Weights of a small GPT-style language model, trained from scratch on English Wikipedia.
Size: 14 layers, width 96, 3 heads of 32, MLP 384 tanh GELU, vocabulary 2048, 1.96M parameters.
Architecture: RMSNorm before each block, biases, untied embeddings.
Training: a variant of Adam for these matrices, 133M tokens, 8100 steps.
Each number is 128 + 24 x the weight over its row's rms, rounded and kept within 0 to 255. Layers, rows and columns count from 0. Numbers have three digits each. The size before them is the row's rms in percent of the matrix's.

# layer 7 attention value, 96x96, rms 0.0845, rows 0-67, columns 0-95
115:080117127142157110144087128105118150133109120139126074115108135087098146097108137120169169137155120120127175139101137129153127134136142139100117191130124104108126132123140130125151094156147092152110107094136114127065121139104068125114167101141114095126150083158137163150114109146116128131
098:139153133132112197139127103161104131151105102131126147165152124114158102108115111141107123177123146113112117138129100129088142136124124153111145115148122074122157154148125105150160169122130099168157130138118120182106160155168130108117086133132141149172164132120133109087132150115069149125
092:137122152104122150137144137158120166146178132103150131100126104123135119147162130115177091117140100144139136131134170115097097094086116100149139199151152154092098120138112108106138129129125137094151155081142077106125109177130127131100108136122095134123099172134164104125127117092140124125
108:151103101144128105141162110177141113178142118094100118150157173105149112139069151104116113139137121142131099123157137129154150112107128117096125114159110147139097110111077092152108088102117130141154107128160094143138136156113129140138124146109183156126152174142113137135148176093130156140
095:126110134134141146142146102104090143121088101099129134147146095138143096090130129119135119159121105114138114138150081147129135143166146142102117112120155127110152125092123131098115124118108138167083164112083147146144137181076128145136161129173121136103177139073098144150183105128124134098
108:115144124157116118135150117151130141118108107204132159113160171102138153086143119151157094153133100095126151129122137112187120144139128129125138093156170128135151151108128093122162118148125132101178136127169140162128112128149128136136151143140144137106146126181113079094172123090129158122
097:163095100152142164127067068152161150092127145128166117124135111115086109119124124132087124133132144126132174110117140137147138138150119160110153157121124104112110170112129091129091187144148118133144097133142107119141155139151156097128128058114133115162130117136148144138126144139165161142
090:168136097154113093118109099086116129138173123134111161083115157123162122146138126109151065094146157096149137127137142140140085124137118122139127104124135136125154129128114119098123146146127134128161157125165160131115125154156176130123086077110092128094154146122139088106082083106104113145
107:138150122124100121116094114108135158089139135138124199107100114172081111119177121115112084077115156071116149108142130090149119127148094141169191121135124099117139126143098087126127133092142125131131105125139158142088130094140150109129126122133116100129115153149137105103117116108112117150
109:089129113110130132139118141136116102124079144110113122127144104128124174128132146128142195155127154145138097115099140165094134116179119125107129099150145154110086196080158156137139078133131116138128122128124105125147139153126146158155161071140153125141106142129148148175093153140138143129
101:120108140154116127108147074138135126091147112119120148155150141102111140097156114146122150167145100089125112109154111115120130162130158112130107118111114095154137117112094110134153146122143133135102114122115182194140111171105094115135129154117148122162166165114069125115077108096159164135
092:117167119138096136147139113145127096167128121167098139125146147098121140151120089125117125119135136123108148131134131147097129119129133118103109049163123120129145113168086132140134170110127089094094139088193118109113142115112162132131109160114113123192118081159122125161151142137117101148
099:152099121130159071113161146117135134154105120151144114104084137123132115135120123179102077092113141090115130126114126128089103129161099107108138166117148138128143148117157143152094125067153140094159134151094182095105153098134110134141125076139113134117136124134123134116108107183131113128
108:130126119141146121114130127145123150097091156110146108124130153115152119117129147105160186144157122124114078110148159138163147104159146106080149144166103144136118170089096111133157082153125154192127090138111149138166140146103126127173141133121145122103152174103131150149120155124100139149
105:147190143121131148116137144127129144166165124146113152133131112165137088120105101088114096103114068127111135126148138120109152112129102126168126113114129131135164057161131081130113164121118143137114158121151114094121128148161125094153114103091131141104088076157145118107159128162117129128
108:121112107111089126134136133099157076135132097151142167107110126150118143137148120142096114122139140096120163134136147123132095122126116140174133138113124166128154121163156142120165190135119113107131123094100159152098113084124166178081098160154119165125139120109114095118093095134108082151
103:126097140138173117097151166113111132131168141145119104131104181145150106151074121147135147113135090145135120110126092118124157115129129118125136144126171159119061113132171134131115129153138141192136126123144069091111133141128107144091138132105093100107086103107168138156119130115117123108
095:135132138124106147106141156114116127162101123145141132125078197170162124122132134171148137113119127155143134146113144140164105127133107149159094094162090144140170141139129138115085156145157090123174164131137118139152132127172140117145114121152120138164162134173142099098169083148122146128
117:129148103107141135137157151119150122136081084112148124134124116091150172143125135165141140160170120194157113163083116136134121158095126151084080096163135121142149149148140175150122130145119097121157155115097092116156097117116119106156118140161119155110164113111121106092127109122134129125
104:128118128124139134093116178110118140135151144086115089076114123057135107105142119152113178109115141135135134096171132134113125132103074130154136156157126186144119135113127113138165119148118123139129127129148107098111151132132151143058148103125165127128115135162143183119120136149163124116
093:156097158115128086131107143095135118157122164169129089111115133108085162153126133168114178154150092136112108143088127132165137113100177126108143108098138141142113138123148107185126102086168101128150129129138119109139126165158155102154118152152088107150120127125114105115116147110166149130
086:106068122116171154116184131160131104139174111085128097119128100133112158135073126131147155130129148104133154126119177149111141104148080136125137132103152136119121172126180121134110117144131136125130132080128151126127168084102149111118097143134130148141077128161127139146099125126154161110
122:088120131196131124134150110120150138156093113116117107168162144072155160102134133134148158148128074142126130141140102147103141177094167116072116133157145113135144169129085159148111110117120145122115117130136121127123116123101075134120139170136142118128168108107101097146163129123112120114
099:123120138090171146113165129150130162081136132107145068173134149114103141139131146111133161128113110122104119102141086103109147061134164123106151127124111106140120087124102116130150091109126159176170118141107154121163097127115128121099111107130172097127100099128159133139102152155107115128
100:145122121172105149154093087125130105178121093125126107129176138116131120149110116097117138123133077176154121117113078137080121151102149140095058143130134128134110118122106107144132103124155132124142139122123120153069123138100122091118144157151136123169134131126146127158141160163180138130
098:139109153150145085124105121088157127116160113148122095124122169129116195134178093154141159124133130142174114152112138151085144138151129149095102138134125157126143144125124155150139104136144101123101096130137080094102089125140103127167105112157104093113137171152128169162113124130152124150
105:137146132139101110125118151127120140127126129164083166103100122129121109084152095127113082111092138098103140116157159123105130147132152118149140183083144126154163081170166123095143137132137148094135146140117145107128135099153173128104154190127110146141130106142118108119179099143100110128
091:096071139123121102121131143123149085138095100079083117157148109136189130088131106164144119127132163135184114128133101171113081135069153150130119165115109182120136112136135115125160123165138126125103140130153117161126092145133125139114098125128134132128108122096128113155112135108114105112
107:153152122133123114124114104171157134149146142097095093125138124102110145187075139111076149139097123149106100102133141152128142166119116102110148102129104128089120125121089101161090135095123151125165131150163132111127116140097141099130124133098154143148143149161128071139129110085162142165
111:104087123127126087125137162124162132113135071103131132115108136144184151096151121145116085112172141144150139132136118123171113129062119140097118125114138168127096119151096120104151106095126132126105121108100130109119160112143103149123119127130140150079130130138133068083116082117117090125
109:164129142165103118133120067165154174142178133112132133146147169109130116113155122075128099119130129106130127106144144133151157157128139120108149102155115100139146106104095052153119139098103165129095122131132138147097146134136114123132127118078145130155143178148158103123139132159152140149
107:089088128155160116130123123123141147119085122083135111112113112102135136126151118095174184143142164145144137139121141099147127117142121109137110135123113160103092163126145146104166141131142097154108128132095110158123136080101102138129192106145138097117098134171165163155071115116126115136
095:114118132065121146090127140137124111086152103124119132138146167151153109126112113113099117123128150115143141124116122098106133142184151129138132085152129139130147132129143123118171157148099151127130117122118119138107111139190162128073110198133172131108115147132102108048150121138122150126
094:143161125131143091132124131145149125124131130120147106107150117137115133115078101150116130146189126113126144121143135124139139139162110118129139109096106150125144127126135081102090080113132112126148152123089127180223177136100165161121103141125119145122126142162084122161102121133111118172
095:106154133150096145094140111129133129112109118121140170145143154147120159151143124167141090132110156124131114116088161103068104127159126120194156114096123158153125109106106113143145146116107128107127119167174086135129131135158148119120119208121131145167159130146110125173149123118137144145
094:124158132132123102093192082082124144181119117126162140131157091091080119142127116151151119098112083111155148148128130090115112148155104104181134174110123131125174116109134095133146092132130127142141108131126108120109135145119128125077120131128124164148108159151079142131151120143119141139
093:177146164133124123117103088073130132112126111153111121120120089137114135171133155164099108114145121155152127121110169118184125138145107109119123103123119106152142116092124136146133091111142116121097140159123095081130131178143153169162153114116121132158116161082111135150158147181162128130
095:171048163147124172079140178128120117124152152164092118121118139117095119169139132157149121145163126123098151146107085125121133116147124134152116117123159125119152120127111120115096148112160118124131137158088103109156136083118116132133097097121118120103156080109114088100130159113137110105
099:107172082119097130132189136085112142139126079131160114149115087115116156135100118145130145110118159140125173144119150151106147128141112115113125134129143110207123112144095125106186118108114161119146123101092106092129121128121146139103142145111159132152081108117119138093141121163154112116
102:078091138096107154104114125168138124093116132175119138143146098175102149161119135142104152155122106081135123126151152107106141150163139138141157097154113134186092077120122143116124125165108144126095099121157117141155143140156131129144155170123160118164107097136146140173126123150139144144
084:115120151112136112116098191132100110092139133149094147102113120155112137143154079114135094172135104093121137110113121095114134100134119129160100091153144113075119141106089098156144198119129094145161130093140117104124137125163125114136091164124142117117101133159111131164131154111139158132
090:120083163122162103099127127146133111164112166128164119134149122125081149133128110131149141144133146124131091127139148124058149104136134137139117112146121144090116106090162120163088159146156106140101118143087121108159138150135116134126127129123160169150103163148085160180087120125157165115
100:132115132166123085147127162105129112171144116105094175134120123117165164132146148117061145131163106121117139135162081099155116099128106130127102105156107123186114099143099105083110121139131156131102083111133148116101139150080115114084103134131139150144117108127116112119086131124112142110
093:143111135078126121146112076129123137076134097129135094131134156105099118115123140105160106124140098120123159106113150129096130127147121128093103121177133113138126139099137117110147138154137152153107173138140105139088063148135139164135173082131093112136087063119145140118163129142147150139
110:143097131109128108124159096114147135140108114111127171118130169136167138130142123144101108132115118077140067129150146119152132144133135132123155146079132115153145137140134148131075082142105141134116108161183135161124134089109117111169070109128124119157185153138110093153098152126102121137
098:090109118175166163092110164141115135177138130124124135149097092122128147138129118154113184131154084117149170119148144139180156116120116108146112160112168152136152128123178073073104126139141139120146143119134133140118147107119114111068133100105143135136137085110142134141124137140126128110
089:131130118113109136139149151137122137144157104085160171110137095062097126149176118148147143131142158159114172154114127103134116124126121113162131139130130136104127146133156153093125136116106160146121161110166110106161115145112066091092115129130167126128132132148124119201120124170155100125
092:138135125147137112152090130144154140094132142110132137112101098117159122159127111164140153151090107135126098113139139126078130077101116120131156180124147105076137141141110134107116114168097149137142091071181149104139067122115107117153099151136108144088130156136097121109136115109148140151
096:102137133109116151098112162130122127155137144136118073123146143097100098160130099107164119134142126105124108137157085120100119140112122145171116068156135159153101104125160105162134109147113071112158158132088144142126150134085133186115090106136094141124121094105126129158123112162138104132
111:139118129117117190097108141117128129103115132123157179170148140159133125177136110154128122122094129143117156116103146092095100118161126118162130110116137120123104120112131087168167164135110127112115087115160113104149101122144137129078122207125133152160126120154114138142180140108142149131
085:146159135115148138119163127127146144124145118148124112090147190151147126139088119122132133138129147149125123114134151125110131099134166132090146167098113142115140118089069126171130146133165098142128158119094105135101142110115121074181121176098155075131148120173150106106117138159117126155
095:109179132095125159147058120134097134140159130100146116157134159097133146103137104101143127139135106128114127133106124106153125122095138129137115104076097141126118116123121089145185109093141081128149164112131087125094171139109130086114155137127139073110125095141172144156115146133115113132
098:088154104065148141120096129148106121129116123107154145141162134087075132113139133150127156143132131137129162141134128154097163143144131112177133062166114146160104135149136138169130103113095122088131108105082094125088090118126107156134139156137153119146093103140139164149134145118130144124
086:149115109161133084141163139155132125129136127114154154111130108134139127100102121089125126144156126159095171145153115138161111130158119130122104155117138140066110143146142153104145129091162120112119127114058152192123143109116080135127191095132140124144116135164154152158121115105163115131
097:154121085154115129148130108149129107100079126143120119133130148146170121113134134168114095134116158161137159133081124161122122112112106132087129126120157144167150190121108132139128124111125119100121078108159125150081130106145143156133119161129136116107171194105127145128149144081106174130
098:126182132152121133151061110128143123150089117157149143102142176110122175174194131136121145122089119175157129128135132154139141125102128117104138115139151084165097142142128113153127093150087131140111128105130131095116099131099133097163100112121113127120169148132098119124161160134121130129
092:121115169087097115119088128121118154130180130177163092144156130156164134159108117074132148114144097121131163140148118091114148147142135109113139135103135122105123173165121151149151157137142092143123160115079134099111127128122095157133068137158144116144122140146124126109132082132126085134
098:132148119115144156111174140131111120133096131160172147116126117115107121129166104133141094150142083135099135127086144109075127139160134142094136082131135127121116176127122123173096141058146119115124104160087145098195112099121117116131154105142161123156129129137126127116118161132169141110
097:137186134155147152112158154153115119150144128103134158109126117142088110105140116136143119111130177169134170138108095147102134151070122122136132154131104141128150115150103133075105151125119111129124120189118065117118128142115131118115138108120115101117104087176108162167117156166104120135
107:097142123104128115137107148161138104110141129138140168110163168090104126129130106155122129123118185137149196147147100123122116170131127121177139114124133149132154117146119094124105081170128076104113122126100102164097150165098133173100129129127146131109107093147099166155113138137109128149
086:131118117134116135123137162096148120123098077138151115081115109089143107089127107143119129101148136130115149142134146163131142142087158118062096100171125116169162121104122130144115118124120148144165120117106140068122130163124149133129146080151115110110107116057124140079129136152151111130
101:136051148093122125094132091105135115108118158108098136125112162148137116121156126124107101118090082100122099114123160125180143131130153131111138108140118119143157133137121130140099128130113161139151118168200176079154127105162172131143140105130125132133107154088126090121103134114114128121
094:179075123109148160128115115112115125149113116159129118138140162086127112146132124163160114157127091129140077118104103092134114116136114140092094115145137120129116108113149102170159164132135106136151138109125125114109098121130137071123088118102086142149131137153147117133186163070103149110
098:187188131163130107149118145124142144130112155152121149116132131118125155143117125138148112145126133152113123132144153120161122118084093110150118105160114092136124148126130103162165140084137098093140144155144122089154131136104099090192119125123073112121151148111127107097120166100097082150
114:143091141163109153116146115092109074159113137124127153144113107057124134109138161109125143138153143156130098131142160114126116138115165098152100111089110094176113120135180135161117167127125154123123150155143125137158159138154151098147139108124105152143141072134156135153171140139138105110
092:094116133084138098148116084120105140146122123088145142137121092118105109134141099143089092121149161130140076119135116124107118157127131097096131109178093133124120141109117133109146143102105140130156151109122124141126112173149119137165087102132090175171109129105090168149101123093174098142
097:153103131137134159117142081139127137152109157077139142144110173124117112150145126152127122109130178133151142132118093127110140143128152134107085157164059130120110142152123129121102191066152144126119145111148108124133138112132133129119156158145158105125147150103100167192123140091141113127
108:150093122084133146124120130137110103134106148181131117138123162083186175153098116158116126128149138098124138131136157092125168142116118106144110089149129108100110087145167143128178150114151115139146115115125163158144142130119105171105144144124146165130103098107110113126094110090079112130